python train.py --head_dim=64 --activation="swiglu" --norm_eps=1e-05 --rope_base=10000.0 --qk_norm=true --tie_embeddings=false --init="trunc" --init_std_qkv=0.0197 --optimizer="muon_variant" --decay_fraction=0.861 --seq_len=384 --train_tokens=1395000000 --dataset="wikipedia_en"
Each number is 128 + 32 x the weight over the matrix's rms, rounded and kept within 0 to 255. Layers, rows and columns count from 0. Numbers have three digits each.

# layer 3 attention output, 832x1280, rms 0.319, rows 214-427, columns 1152-1215
176116095152080158112111058131108092135140151161136132092142091108167161171111101096123138120125113174110097132096091190164122162124130151120079105179170111122172112116145087101153167173112104
104146134121178146114097159137153150137097127141124119140168153139191106138130110192152140131120139099119083116119114095072141118145183103182091176167123138161145090155085194140109113125135156
102153187134158134128130094126118101091115135195128128116145089104075122105152136118111131170139146164139176162138147122123145160104139156127168112179101146126161158120124141071106091054155128
129158141103132134151115090107166193110081207162059097140120137093127119146147100131127167119148171123112078084200136199119115159138083156140138133114096077146199051156113131076148121190125138
097136135181112146089139125097141148188171136131149148219093097122099195154157126108101154159179084102040160144119148055164166216112055124059079101147076124117096185113104068127137120150148078
134098129147119073138105126126110176137125151106091086145095124154159155130123167141121177102149090117128129154151152116110168117136131156119171183141111119088160171107119082121096148117141131
131139141147139180106095119118088163136146147108120132133073127098155160153139107111087104069143154125124087159121173131067102084139124129108131127148169138154106145144144105096149067115130173
146128187142101171149103178135102115071066113107144122106123159128121093116098126136150105130124170147178078109076101115112072116104154149165127158086182149126152123094130127153156056147129181
152089179110159173113126098111158125117149097075180037156082062145117085165114167139084103119126092156078097139076118155112127174110130063121112091152179152116154130118134079145101121177125121
137171133068136124142114073193096139122090077161166167123110126139168113108138120155131113124122137124113145116145132113129141063162087124114143177166144138118127149153142153084078109128094126
106164139155146130139120149088134068072159108143060138153143142144166143127147126126115158074095099146157083101137091167139174157114150136161071135061083092150096144103109180141128120091082117
161083107142149138150139128175148079100127166139146151143135117181101134081132136101130122114137136126095053101166147136087112138112100124137107155122074115135098097126126134107107120098147140
120109196173116185095138092179129072134107140114122150155143109109101154096067064113225111138105071172086153115026140144133119110133126154084138125085087096130100143185131133117139150164104133
134101159121127124118113142114140152168224149082164129117146113146094149138154049143127092162134099126093115140130092101126138150120160077140144068105129107112153146148128136106103146081119096
050053121124143110053172081134051135192164106115127128087127135109105113100160177011152191083182125122062114055190117143113095112127184113070141129100131171188119108138126103120155123160073179
150114157227133149112064127175148167073120121096111126145103110121129141129126112220158161068133120191122183161101044124152093134097122115116124197129082172130098086135124114073130150191183107
106170148138085147092143071075170167127166088136083144129173131141126127099159066148140152145165135091120132181074135119137125149128173133142155149138132216089157122152092143145131095123089082
124145105141134144169141097105140142075129141137104151159146206145180183136147185091154176142202109139120114135164127156101141097100121130168134157090114168106143144079111159205183136082180120
171130135098099140097072063173139122146107151177116064185090194095123108116202121104109144109163105187163141145176098202103134065171109161122105170110128074129143139113196122120102167075112102
168090113195185107133046119112126095075135146100150109148178086067138080086136123137138190155108106149101097096144105085136149203168069109134109216184167153146075092096095098138095186205156086
099157114181053145108129111109120190083174091143142136202183092138103137135095081070124099097177083099094102125128095132131123119103191107178129158202110172098119104132142152130135127116066153
162142164091107094160124157051142125147079182120047097135155062094081154060172116045205090181178179101168117098141144093107125105146095131124123149147156108149136104030103203181127117145133108
116109068093135137087122145123114111105133085154140115132126145088121120095131085128155103142146131157136155115149115115093142164137121163140157105144186108150163127135151152094078123104137146
144160113136131177136077139094159072095111167092114111172129129166118108122148174148070155120077178168139118139145122148111120133067094043069150161176135153150113137135110172089119100138161113
165096170104139096113108137092112102118099139099159105083104039119141092122086164182073142161145127124093148157103077096120140128092142216094126115157093081112116170157167203122207120147156119
088109107110105129164128160170069107106162151106113116123159118123120147141159129093177114120139157106075166133126144142072108077164100140115181159133125187153095107141119113079103167134130177
115146081118128097137109119172106183149157140149116184107155146157160150088187159128091141087111129129124107142088106146146129120121148101130170106086165119164110106083148127151103145149094188
082096104166157136141191073137159136176216136141054139138135115112090113112115193190095156101116092165128127154092125097100141133172074171107102103148090169066082130081091126212145212179117066
155108079110141071214128234148120148098098155169144188143111203109113103077056130132131135108148112163146150124136138124095120076136188084081164186130136146159089084145085188135141150194189108
131161114143141115168100134102116159150110138106197138149124093114158155115162148126116104119144088115151129129156117080151168197156085080123147153075151090073137088073154086159142127096084119
099126088137158106104111168081140142147122117142142061036175122129139047134082118113092106082091201082170119138148057118144165130061127160151156176094150109116136097122116120197157155163128185
120109100175152067094118124117100139130123192158122126093142141107180109119145129167095108140152104123100091144115075125149124089122129172143135152121156111113124160180122090126168072138180139
143115063119111145134154126150105157111134163101177102193111103069133109131102102119157077126146084159103154145148161101112110093070180074132112099112174104098177100124115129135089154150132126
209085165186127056077121125080181120150095158192124154075151100140093075107172165132102134063150142147118155126214126150102115080113110083098092158210157091191177107194109144170172106088166105
094095110133065146113186125126128064183118149125140136102157135161139113153159204088113091145110191101095135153155147162132130151087105109139148093148119106147148139134175092092101118134163095
105141122092105082084122129145196146113135235114164150122143119131164050131156118112110146089107135083210154134127123095099167111170109218111138159129097103081165135110125147163116153144125095
100089129104087119156162158106138129173118164163189109121105120150213130147138055170161112131070178058169075120101148118153137166095099146139130091146113149106088151171142162107102104052138071
112073097170114141151102137176130170136097150167107189123118111113089150229116120176207124166127174101116141105141152115170111101131117070151193110147134165132153056150163148098061119106144152
168133153120125090078135167135086091111153116132084146122122134127077136097112089158114084131143191124076130074107136130130158118115102157125127061114153077164145154119124081111121101105085149
100082083185073089111164095176079092136136075127133160166209105127132107137137106177174181208075113151085147105050108144083095138150089137139097145118128164089176126173112148143121117123126100
162153153142097166187114100089107061061127141057153104128131085174067180157094099036101072127124147154057138124120124094139118160160205152087079158197184110082081105107132155112110086109170083
084139072119141140132121126126091159109167146124103135119063117143154162077157207135118116131102085135152137103117135161111118085126166112163061126102130168146138105129150078132149106132122153
137143139164092124115129111164086102025164180145118112120147216151097125137084103116137070144115098090101107176137096100107075123114133165146140092075128178117119141136164121164162117186133105
106104152117103169103119157129071089178100114084132203106117088135085121155184212126162149104123123123107179140127139136175138075094158181127138123121100137117104120141181064106096131085139096
187202111112082094148104162146168070110164130170122098107132122145144119142148178124090145143109143138081090179111093181100175104130064186122150169119101049078113130094116121125123181091071059
166147109122089143131123047147104137140109146116134126105107118106109183108153094086175078126131103125136129128102100117140151116129131143159075165100154125112165084086127132088119144129115158
132131110139108156187141157138125160150126064131122046140151070130122101094203107141105129150139117206194160143174158131058085115118119148135167170133129148144116152136112082091137111173153070
157107171148080077155199135133137125122142161107068148170156074097147164182169095107110133131163075128124142142110155146113136133120121151137119091189160100180135099114075105129195123197092128
128099102109131108098160151139167150117097122141117169136106161102163086160098117146073152093133136139147090182094133117099146169098174138167139191176161128124134111070084147107085151144072108
168127139128060125094121104056085137152107161157094143145119174146117159173167174130141168164124147168104118156128148123139148098087117115096091178141070138106116117134118105124144201158105149
105183094144141162145102149138145122186148085122153141140103100108143124125127178139140060157190125148046164164094146151130166124129081103154045117160099121095174204111146086143148122112052148
126159096120116065177127133110081117132100111111115139097107153182105161142076072117144091148138135104135140134153146128115124211083127178154108116119140126099143092155119142146192108085112159
118149169122121155140127062111179109137140143137135120108141073135111123155099123091121164174121138123132096114050151097122142104140119154103138104138156146142122162104128135166128163138097079
130093107100108139061147152211094159132051138166143138162090128090129084129109096145105147074170128136096056186104054107150102096128113147102059087143099121130078125099154142132136125134109155
087018140099153159088151123071108139075125119106122170155219151129136179133109119097153197149079136074129066109155079138107130134108152161130059129165168125130116117127086142118145079118125190
109175163135149109145159130145055137110155148151159124113141171108151118078086071154146104163138103164109101150116084118195121125074089159077124146129143137101140131129203064125152093085162177
110127134149108159145148141093128073129111081103135094095133151131144131145089073155168134106143129111152098141141101106149110116076189116118053162132150098133125122089150122185112117124110164
147080113105119116108087096161156087227128101120143159138196113135143152117173130109088156124145134123159146148148163087160140139137078148125159121096062131041134145149182143124131162106123102
061116080136185158044113114074061066122118138149084157176106075142195096154099153089185142150124069089115114124110102130063142113130145136115104102132085121091142178151091073111167163078058089
132162110140139170087160127171147100134148088135134120114075179066070131122184121099104078124105142127068100088078120115116165084138125114103136146071185128157176121130179105137145099201136113
151124207108121144143158082130111137110144182175119184069133131182155058150139092140147129117059093128099119106170171162108185167132113168085092079066121094103059143181109185171177097135112090
107141081127135059107162167098122115118171122113132142047097130088034105106120099143100131138140154141101160155096154135168129107144088135134151124129135168110200091171145087104092164202113128
117118140129157186084126155095116108055115113164138086166138168140135129043150113104072124163119150198189134107057086173129107158149114098119148086096124173145126101160099162099136167129163104
181172092078015143126138125123126127125101112075147154133014105104142087149143133129081075130109107152143165107138084113162143123116123161116132112117151155109191071115136104099114173124097169
132068116104096184132096121062158140175119114191124142184108150110159117103107151155123117132137091159119156166107139104102089188120118169151175135132110142166086117131089110165162136110161168
169079138128174102189124094084119199175131133106164099139148107112126098125120083166160143147097069123149127145105107114102139149122094127138095177106203136088120132102133094130128104108060130
143135128138106165207134101106156041157097144137128135160122134059141130134185129163144137124147140096087132133155097095121143137164087147136183087118154148136104103102144090185136122189137183
108151124144113142177106144192125152175119090103130102185109181106101162176097102154103138125117175100095119106125113168171171146140159079092129086137114091143111112180160125152124154148095173
162139163160105079126115146131120112091103136167179189101133121134140113124126147130091122132152158199112147149100100139128171112085089057128127140097208153144183119127117092095083068150150102
132127069123126147065117095156083167103172128136128127129137127156139074135109145119113131086149140151173181175199144134165119141118113157098121097106179193092101107097113130110178114157111127
168092141134105156087122117121134114094146127108105123167123132121168110101179120132120058164140105103106127071091085106172129130136139099045154133146095152140114114133103075129108205103093105
186112113124125129120095219128192106112138132135144070122073128109135098120073119069114042128175170174122097134117157091163129056156073120172168116099123096143146174121120069120117176137145147
104187153176192139105129165070104131091084115105136194177135136067135176126107143123100126172112134149166200158142164102173179075166132097126092090137145163137128154193135093141165143114091086
126110109170171116083073122083146107104105114133187088137122125126140069131094134120107131169075139156153125135144127079086117117074137175153161160148085133216159119127164104179137209118139098
151107181146175125100176184066135157115144142138123110088124125187133074139115094123101136164091052094079085123197203097073080153093103114095112140142127152152118133163081158154169077173104152
075113089159225155073131146129181150144099106182177197154119128153188162119101124172141085140107167100144129095126102131128127143136051079104082139084159171158046179183124132184118095107129087
143133080181169133093083155141126054173131142131141096148146129147122083083173149105105135094140075134108142177181099105106109100166114106164128074082105140143130057148083193089083135111158103
169179122133120148119133217092066093188161144163055106083154112129085109135140075149205105123141061143073094161054157046111131164142142160142101104151128141100095126066074110147071145129150133
059172154167136095170120133136102129113154142112203109173149143142140119146117115058138118120137115175138087134172101112111077174052088124125132124163141166138130168127107186188202097114138160
118090099117161120150069137087211206148178167136117118130188140118130184115198128133123091138167129110153116110091141112176093054145153117068136131141113130118120168073104130167118135121198214
108183081104151195113164163135107109083155133135114145100168092101114074106123143161139162108114097146141228085127106140139079090116089149135092151147104164132113118120144086149164099121127145
145153113122134102108113100136142159187115169132169110111148146075142131140113124122095137062121130084133113205096131139200111143114138098146155116123107065185125137109140110187140118124159085
123113120162147150144163180146215116153132091115162165104112147146153140135167096136157063125104086133132122083096138136133117144129087140135152122077117092098166141144102158164131133142135149
114129130119115134136154121157122116111073164123112158077124134119105095176142106146176131092116114093098127105124142115118106141127149103140127197137144142138110207059130127103065163148172139
166157129098106098085131142142140165141146122113160146100177136079085139131138114100088143130142168129124076095114163105089114147110118115137151163141177120109148114124129118122116156152090149
092167133176126125060045181107146138072146103077111107143145135115071158151180113100143123117106140112067070176107077138188097126183139113171170147149138126162140121114126131114192136136121128
170154083147130120120056130149155127088107128101129157183069143135143145154104108125056137082124143101094123164146105070152141116165151077078125153123162108142100154141086137160147129150106110
127118090163119151195150135081138094139125114091198150106100130149064089072129093083122143118104063160142178084176171141112130145099120143116120109092176113208165106134087162155104153172100150
090165188077169205157140154101103105097195127115116114143153137132191163122128088093117070110122089080119101143145098124115101130115139187161184147168109062177096084084128130196165170177090139
136136137150134132151164183159195163078169146138123149135134179093136164109117149097074154142146076156148207078111203121131141095158140120108098111117116113139129077113138107182108105148142159
118138043086121165165114157112099120125100126136136087148133149139130171159124207114152104081092088079160108204144107122131108085155145098137199127129094174154132156147135115101167094145089138
158110174142070082161171153176127081079126094175128147122126094100161040144130142165098121115166150192116132132158159133109105122139141178056165099116061103155048183174073121068070129092121168
152206110167150099119188136093173145117142113146092118152113195165090126146117082158116127110176126127106099112120117159052088125069088131168147101182153081152181159106089118131144126181084125
111164174121159115142142128141102081104138172124155162222134074079161123078167174151119150118171159087097134094101141122063116167171140163082194130131171141116147115124154160200116096087141095
079122124080109172150176136140039114128093194098144182175180099137127077168126127146110113109129142153141130184112093139180146126127144136145113162137122180132129178173085097154166163120121135
150146117118107103090145182168128133097136113108119163096120141116174128110118174114119163163142165155137067178145130135144165204097129121194181131126175123110194130158131104144170095075142108
081146174147099153141139113096164091123182123116051146111095090149144119143115169164119128076159147187117138146159166157100128081090161175115106129086063076120146153172130161120158077111086077
052109078144099166143159170116038109136210148204084144105190135120078125112141132242177182126110054142106170139145181128159092118140174086094111163130051181178091138112082147127111074135108130
143102087115112128118201149138114124161154069129101138094131147102156117171165138098143064104123147131190136131134163122125070188083144068118139091149120110113127157149112149086076195091130159
087083130084186130132103087126122114147125094126134103173123128116113128091102115136080127157193101156147151104183127148204131141114164108138167116127084151142074127098090112116167150079106132
120103130138116046109130109181094130143048088155106119142146078088116096137110063149120129148160115110111128172182149086156099100149085151087158174135135117124109101151116119128161114146128083
106135081133122129142095125126115157102133122119159156160138167149153137149119112143120070147179145138107112119162168069094103144164134098084158075100128125155125153167154088111068148112109176
138153145067126095146148106169111060124107148113165146151139132117114087137136078087107140138123098118143107149137134087150250152119113176125127164076103120149080115077126140130131171187141136
088153136134111135158136106052138188133205134127148138112158104168131113124105111115115171116191112071080146182106186110163076112133152111150125036176115152146113131099108103169181109192051107
050191124148120115112108163129129097120127148155140165167140123054100088184127055106078134125134171154129083132193115137114211131130122162134120090134082148115099105166108155108112167142124086
131045131171132142060101151124089141158136195126106112153148186133121070135072101082089174134236181144175174120101098079146166191125077097178128151085145185062123133165145181205165199121168127
099117134139138160154092089160151145065160132126128159186136109142089081098078091159087133158099114165119168121148093101118158177077176161145121097157144088123107168146172123186172166101140164
077096130082154092168136115139116081105134091153139098113126136068185157101096141135204119170144084128094148139165141097150151113106045101160142135090108132112136117135100032109137136135077184
166117107179131170155119095198136147107133167064141134150072172148132099154142150109145075109140088144095094108077145173150104138138140113146125186080106121140099143119118146144087096115080124
123149178121150103154196174159166122150158089135248112134182076144117214120105085161101163129130126187102109110119106092138134101142090141171117123077158122125134180149143166078213194112163151
093114121130146141155135111143151156114168155129109123088148164101168147132099127125134123116141144086132137075107117111082133126181097129130139129132172119155133052113149130138179128152069096
093144126153102147087146153098107078079184106185088098136095124092052162130091028142187119155103134138138101132075102138140110152118125115114111125146195136091093188179085097100188108195138098
126164150026109184208153140194124081111168127099139081160175101099112180111211159057153084142061184046111159097109103141178145099199101143214150115145128039134125077132117157098133212068116092
139187108124120065086199133146079089100097169137090141125110194093086151126098135079107113070137158131150119153140140184160123099100091125146139071121141148138135093118143140138142095130097065
106131107133143130106132137088157092113116143105175092129199090143085129141173127099078143101111169093070144126106088114085112137109112140153067119117136135085120152131129128100152035140134105
084097186187101172093089126074139105137112090153155066096064102126119174113074136136076125067167114170159081195140109137115132093109125136178131092132128116130154143134135091107135160204090146
132118099106145186116096120085174093179161147115064065155137115164148149131149166129155126130151149117168129157122165076118159104173137159143147158111114119142161160063100151124156114194128106
165084082119104113112127127103120130157142164161123134119166142136143148085098078136145115128098094109135168107118174181177089154095133124136101072145132120136126168130060161162118101091116125
116102160065159115157105082190134131156159195129124126130133128131129096111176094117094115148130122134115131112128115119156127156127076103112158084167167141060142098141177106068181073063104164
135103151145103073151183115161119069164096109092131130087130177168145127106072156127096072145080125132165103163120075115112090151105138185148153104138107152129108096177124116105118206107115126
089131123186109160164126096151147136155188183115085103155165123101091214140116089156126169116145109108091163126144086196161176159168123160120119145128106160147101124182165176162101151069087110
136119123166143090159117107140172181075120142168154128185146110098118141170100088176146129143106143134065131129142127133115143124082090107116155124164140111195104105156094159162124132074113190
133198118095157083152134109090122168118134137168092185101113127101143145130135164134100113119211124174132050086060163142165101143138156123136150112143013133096137196135134131110111110071098106
091127093193128137078060166062171160150181155089130116147137171082147128150096151134126197127155156076160112109111108114163147107171177144095156088120128110152093152115135144180177128130145164
100171174177110186145145116140164094102091140129134088162155118152109103125061103164061126171127070150125096130129069094170116135093106148137125167127122097135121161167129128159107108111167117
145183126122161149182132147164091149117063091103176133129181107127116111137141115106119151127120148150181105086098073104106142149095206145114154121165121107130219160144182170119154107124137108
160134108171153136121213189060160095146116114133101109103132196132113112148112094160176134133109146116097180070138128159086088095111099112098110086126163185132153159193181100103103090132071102
079084142189147159169100161158124094103096154144133110154141114139145132174129157130121126109135142129023137123172166141055124106179139138130099024101142155140121204126138134047095086169091145
129147110133137079101083085125166120094105088054159164165138149160151104113119133080083112175143150179119088153111197108113138168103089118144145119114166108138110182114112102146070132125126091
189147077144130113123171094089154171133137101119121129109122205174130106144138111155121111200100082106130125117078145132154093128156106097155065115140131161094131190117051097149110172107139119
132129112118157180112127148076112072128135122128162155189102136145158121128187112117083134122108143052080105154133158109124136106182152168099124132116140147113096187178128120160163084186129157
102115128173169173088133058133137154108102094069136156203112071182108126144162079150108158124096088184175101108111106129105121189107094121124110159106114108167070093096101114146124196209118138
129081139155108101065101207144142092093062163123107059108113072162136170105070091164055108105178119138172190122158102079145139065128125164144169138117045091135149100101127155130101127142094098
136071108203135129140123131168107139160136123140120136169188139152087112128090151135160142097121129171103173112125148099085154137145102106106124104103119108129170078133074109159181163124084165
134067119134179169154172115150102176179104141161125134086084146110119121135143123137095042168130166092118127110147128170121078107097139135106233064118118118104203143145092124110182112125160151
070127168154082107153147156107123147097124116128168123131140110064159115165092162097153130128147138098117152154109149092108135124142147131111117168118113147126113150133156120157138179081097160
060121181091120118137172121036116164143168170095078188111157147121202133185139096141172144133105151127100176150137060092107156107117151111112120123190019146114079090189170126119182070117022128
122112142157106126144099116103146125094143147131104101111110104117118107147151146131082035126078140137111142102076135112119144077116098122123105137105110148097163133108113170153132089172165153
175085116132128108206182151087138136166115151123162158132156154085140099149148109168157126116147087124091169142151111151123178162083103194136129140143102145142177130100169092065109104078085125
125106162081141174209170087171160091112174166215090122103092092106082134090144126109099072145086117084089123143097061103063148045232108106188131170168133168175122163114122081097077082144055142
116176129170105115134133096069172141154108084115086122122146175171113155123165181165164129084145117116088125097120172105143121115121070133131107125144075167086177100088117116158129151089106189
108156094165122150130186169142081095151116093078137122088143168121126079218142162136156164172140115085071153097092075104113158104107139140117131066118128126165164137103161140169152106123131121
108114115171122107141156157131131187136126135080148105116113142088164079204156136145126094142127158181135110130104137142141127147061159128146183096151099145108171106125169140166157098139155126
117112138118166087060120147106064113163157128224071066126084171111158125126148110183121119127158104129090083120083096076120106108129168084131147087164082145163136135035089097172100084130109138
154144119098086146171035132078241097072174112165061075121131105116102085151143179125132093127101149142092147192083069114109084136203087084070128174085185095128096151157148072119149100108121160
105152139160123122128114138097124083099110157166105135136148144113122121104102184173098104106141156160112185153119075082141148222189153124159097136165157147162156101098127118107137101141132080
103061149118123180141106163148127064140166182191130129080132146129090081151123163118150128149190109153084165140070149155068131149142132074200113104067126162115117140108190116086168136074151133
052184153154057152126143050128094104164106125100187104157112101144149122128101106061086117099101116125108101146100126100097133104105162136100161127123135155136112151156156094128114136135146173
164190138135148151131137149165132214142148130115103132205097136134173099164131151210111146165130139126150125064163175101127149155135104145134150058125088125140110114101110126226098115114167134
093130109140121144139109144097101146078135158104131129082156143084159107105099131092168135106166147151144097066125128147081147136137118159108076075179127158120160091160166107139132172139094146
068157145071057126104148078113164115114161114196112146126163152127102127061143113136097156057088076107179157151123151156103115099169156143146141179126138091130164114132087149181147152210127157
153129124090087113122092132080143132080071165073076072178139117084171127143139096121124117093109174108153129102120071081137191156126121091095104142087119161089121158122123146185168128147128141
093099179113152133161175157101124117128111131130146138129160123097138125170068049107145127075128112078137171090213125103117113174112108112135162146108093121127100125117115109195127113118130101
190079146109100145149112182154076114112163138177150112072095103137163086097085093169068106136117153126137134107116097155124191082117211172141121183113137139095160089139162094142122162079142130
099123153100082167126140156123075138157155127122065090107073070122110146112167095181162214173183121174061109155040144082084075168096075092046166115111129124098139083202132041064116148144117152
120161134088146093164138096124124131095128178101149141144102119192188090122188098146113137160168117144085122155140152136107148141071136156188127170121187132103111166109103156053151109117152087
141156177150209158086101152121123141188142152150093144247146122167082144140152104085165146139121117107139151117118074138144140154158147112124166086178143104170062143141118126160155155128118161
083159125143129085068114112160151206119144169132150133099131127114210187099164052101156141075151179181145143100129124112239119101102061094119123169175143182142147184086153112131188102134107147
139126123124098133151193139083163107099147167116160167138131153095110153092170127137115075140148162075108153103131092207117115091142093126095154096109110118137112100142144140090141110066142129
133107059108097110132119126119136083132100129172047110114116115143112174122126105116067118149109113097135187116087152107161160131124192152141105112117088114074144103153173101027173120146046155
150098191112080104165099131099157135155130111106107148091149124102128179118118150113107102197122142142110154138161151142141126133124101123167063122122144130088150092131149158123125058135140131
117087170108108116215083150114101067134138056018151116051027127145149087158049097080164145134075151144113083143134143168157192123149099026150049172087080209121044135132144139132142139121124164
108125142129125116141108119104127116077152122095126063137114124115174087129073096145101104068186184135081137134084148094098184086098133096137120120124178091149126109170169136130079169131115152
151102067143105068152176129120205182068150128097124147114107164163106148163120125132139157115125151102148046203185157124163109151170123170102090078173107129166132111103081149125120090112091130
191101140155110142121053158113148115076078116136131154130122126159116121136074084124154148126121127109093132104186125195112109151130126094119132143158125111137171084081090141131159062105129077
149115173090152130150149174108158100122129094149108102153105078115137147130057159157086165127161140179089096131176133128117139109112105191096099109147163177101157115145127144100148133119140184
188126146114152127121156119116176094169098104105093096125129091166096117119158152174168165105189100157109154119126091122100130095108124146103098158073106123149175134103104092116138199146125110
164088158114127118084097097107148142145144129098057085157125118152107137072178153133121143131157123143135074094075161115164160205157180205087077172028155158127132144127169064088086188038132115
122071134130182112105172115085152167134126161144147068141098185072118137161146138106063083141165097131085069126179160158101122087132159112053107099152131158101153124148118125133104116178120090
203161103100094180119081153103089108166142137103121034156083137125122138082157148123133107124176147154101114158126120109109182142085102157020122122025195172011191131155179038152135142106161152
112119176102058116082141156144075153101098159175063132152183148127097208182080078129153065108067148131126178108080102109179126137115122097158073085075105124141102088164128145139151079145164109
124155140138107123094156126130105124120130051075092145127206087182178202201153108171109081141140111067112105087117119169062160145111130128158093108088103083108097131102091134131138173167112099
173137103051149112131116126108136075144146139204123157100075143094187125118168099087076080179180151111125118141111123142079151139121112123150167155127119066142117103092122113145155115137111177
155130110130183119193093054122122081064139078116150181217093133164139174113123117171098111112101100033139129224199137113144133108089076161152156160125114099111139115133145115077136091122143060
102100063070090144146123148097064091143120123137155154118104141101107102119099135120154108106129143128156161098117134131138098101127169124139123166139105106118172121191152130088172086111092129
143177070165090100103088163124169149138110159120077100106169125142093132124156169164101126113174171131149123146037121092142073147105207107117157100131190112145137120164124134145155124199144129
123113099100112127153088121082131162182137088178153134106081145179192121062112135175106074179132096211149103140107129155172130188143130132119114144137133086110117135104049160142070158100115069
157115092120140155143144161114198133117128102081078113114130101145101099109089162131089090128135208124169108121130114116145170121137088115073080124059086094157106126166100111132140099174118133
120119105159145173134056108141160171168158080137098086155128156160059124094105083144134174120131157160096091167095174161129181158086080151126122131106161147143081136120135155110147149098206135
147102147103148164125144103151086073167091123123172077110154145124195165164149131175051113096111144132137131099105073112140096095131105119128142166168146167122160115128123134125141054119179105
163116143111130091129088096142104117145120138096122226115080106125124088107110162120131129159128100200135060160172136122132141098122144167052107136149143126079150104209102184083133072132144146
154125085170162104123079188172130112120153151073086107149090122129118099132046120173089153116163163121062116149133100166188137132100175117058155136124099058097110086126119156126181098153192158
115171134093099095171147120114094136135122097186174092131126130037170134143112097182188115152172163135120071076105152084129147113091075170178120128188096103073122100175147104105117065152109085
157106129106097157133133092155175145166074140125101134135097089082050179141101143134134114156122156125104111130081095155119082155157145149122121117068146160178162134124109084145181149168089155
177118102116104146097111050136167119150150101139105148111128097102070155171134213118055127192094114137139153150099140142097113130199130138082122167113113168087146101102186172144118169089160180
119137197103164141094128165123144136089142152135197179070138106067169109113123180110173091100155104134138128111135167094123091189170095090175129129172171152110137079131116136133155099138146102
162146074147109178183114091072080123100101158093153103119101157130212152134143113137104070134211119162131085105204102149091083157153120051132082084070062179083099131135148092138024165146129144
077111146121209050122104069098097104173150138161089101103124124132114108173166125161075146065145102107170123147147127104173170179084108153116204100178086129154060210129112145111141118072116151
165177104171148129157154111144168151111200090123150129079143118118142165147096114072125118142149117121162130141104114160138054130157128151145190120149137111162126125110126156133141193196114126
098140143125068154064135130160136067130150073119138162167150098118117120099128119101076127105112091155192183117152089086131124063198123139145139099116106114150088129119134099165078108107039112
120154157160162135138183149158110158166115127116121193135087150157082123183046135163239144143138117147110098143160139105081102177080169119180136131132129133147166138097109098181160152121126123
138067145218190160121140113116093117013123080167109169172144146121135118149134138161166121124131070179134154093079031171139080114136189159151084163167120114145168114156154123164146105153150106
110087140140160112114128143127108171155126131132104155131154146093164166142154104100062137096155148134097161063122189156103113139143133109117159208125129136116120090173142121140099109126142203
135107169183159151109157139108123096086085125207134178133056149114144154133163110134160142151161128165116128085116134124131133103163107177106081086133098077124163152106141119160183192174121148
092139152119112144157112159132112146050109154094115094109147090160135128095143131104128110141161157161177183148084156144175083146118116123110124229146137128162140153071084169073155136155109124
062121117154146155153132123134157142167081169116122186178121140149165138060101173121168150095127135156162104079121156168178157186129145152165134160076060099172140138112122102157105151155149164
097191147094153135165118147222116116131106195112123138083146102138125137100065144099217112094103124111144097095124116082132121146106127120143156106121098102140081165087153141116112176125129112
107125127142054069108148119151183123129165100146145115125147107154085164073148136146077110112129127164127217144184126124058108187219117125153162136041186160098163130013157099173078188127102138
125111078107131085069141158159058122154170120077131178116131136061134197156119102136150154159099147123160115089149115146126099085147110119042162079041159145114131162193042116099105097120129071
117105127139105081165162108113102113098141181117073084084140137146080138113181152120124143137078105104111162146155116154124079140139174100077167142157179115148091113136125040100157157096097094
164105113118144115105209144076119098184100159109146109109190110118155181151121120165087170084104146119071090142148090102058147100109114139156120138125149127127143119162122166117121142135159092
142163145140092148113112098106120136150142115169112099132158145108097129117084158132098078159149091127060199135141131131117088093091122142137133114156117126065139194168135134143085111139106124
151079085106113066087119096163168107109134097130139168070078080119171117137085108092170157173159108140132145119165174088156136127111067171132167118125112114156105099113130120138129105106109161
172106111137191103149162123121206047161166150112187121121153154119183137116097161082134109093097111110137174132186090141212097135118143128182170090114044162192112049130122195100094113130124113
144120224121126137166139146109170125087108109170094176140096180147197173134069112154136183125113136159104123113097132121146089101114123120124117115230104187085087141073155119149144048119169149
118110142158141090161182114169141123107137089104122151129091106132154052123141181129174173096072157144122174129122132144154098142112093113147111151123113113106130130110092124145139109100094090
122132143132151155197113103130181168146103112116165127141145140094156141115090120118112170158136135140192113135144127121094085103172129143120130167153084105136123163091111178145177147119164158
161146169093100099118145089201174120129148091100078148147177154146101124097099125088115177143110148124115126152155085112166169141146134139075138106186131126125079139087126217093127163156118189
083101182143188141111138127095159110105099107144158126074134170111112098115087140155102133174098076154119121094144109094087180111160108105143149124128123137119160083099119105153119099197111125
078128120189143111130136165116109162070108122159176079123070147145129156107134094163141102120150110143145141087089111100153113137105108167105114172085125147143151189091100153132107139115087163
192109134140172140151131164152096149112100149078113076088141111131157119104141158128137157165114187147137070127141106091150150099154142211125181138094197177134124091132105126134089125115161145
173158166111095110128172142074173152131112132143120165058099141095163166131173175129177051114101152106116125165121089120127099028134091162026106142141114103133216137112113141124129159123076092
165143073144183079092112195129118174216095105096142129107099131137111096136088092209158100065087126148151145193140139078162115173172152098109071084120167103143075100117224183122186139111151105
089105195135086135141148127107140118116171136128127145126170156060167146209126119120145125139172082092138138108091155154122128121155110174098145147087108078116166121151146083184134128096082149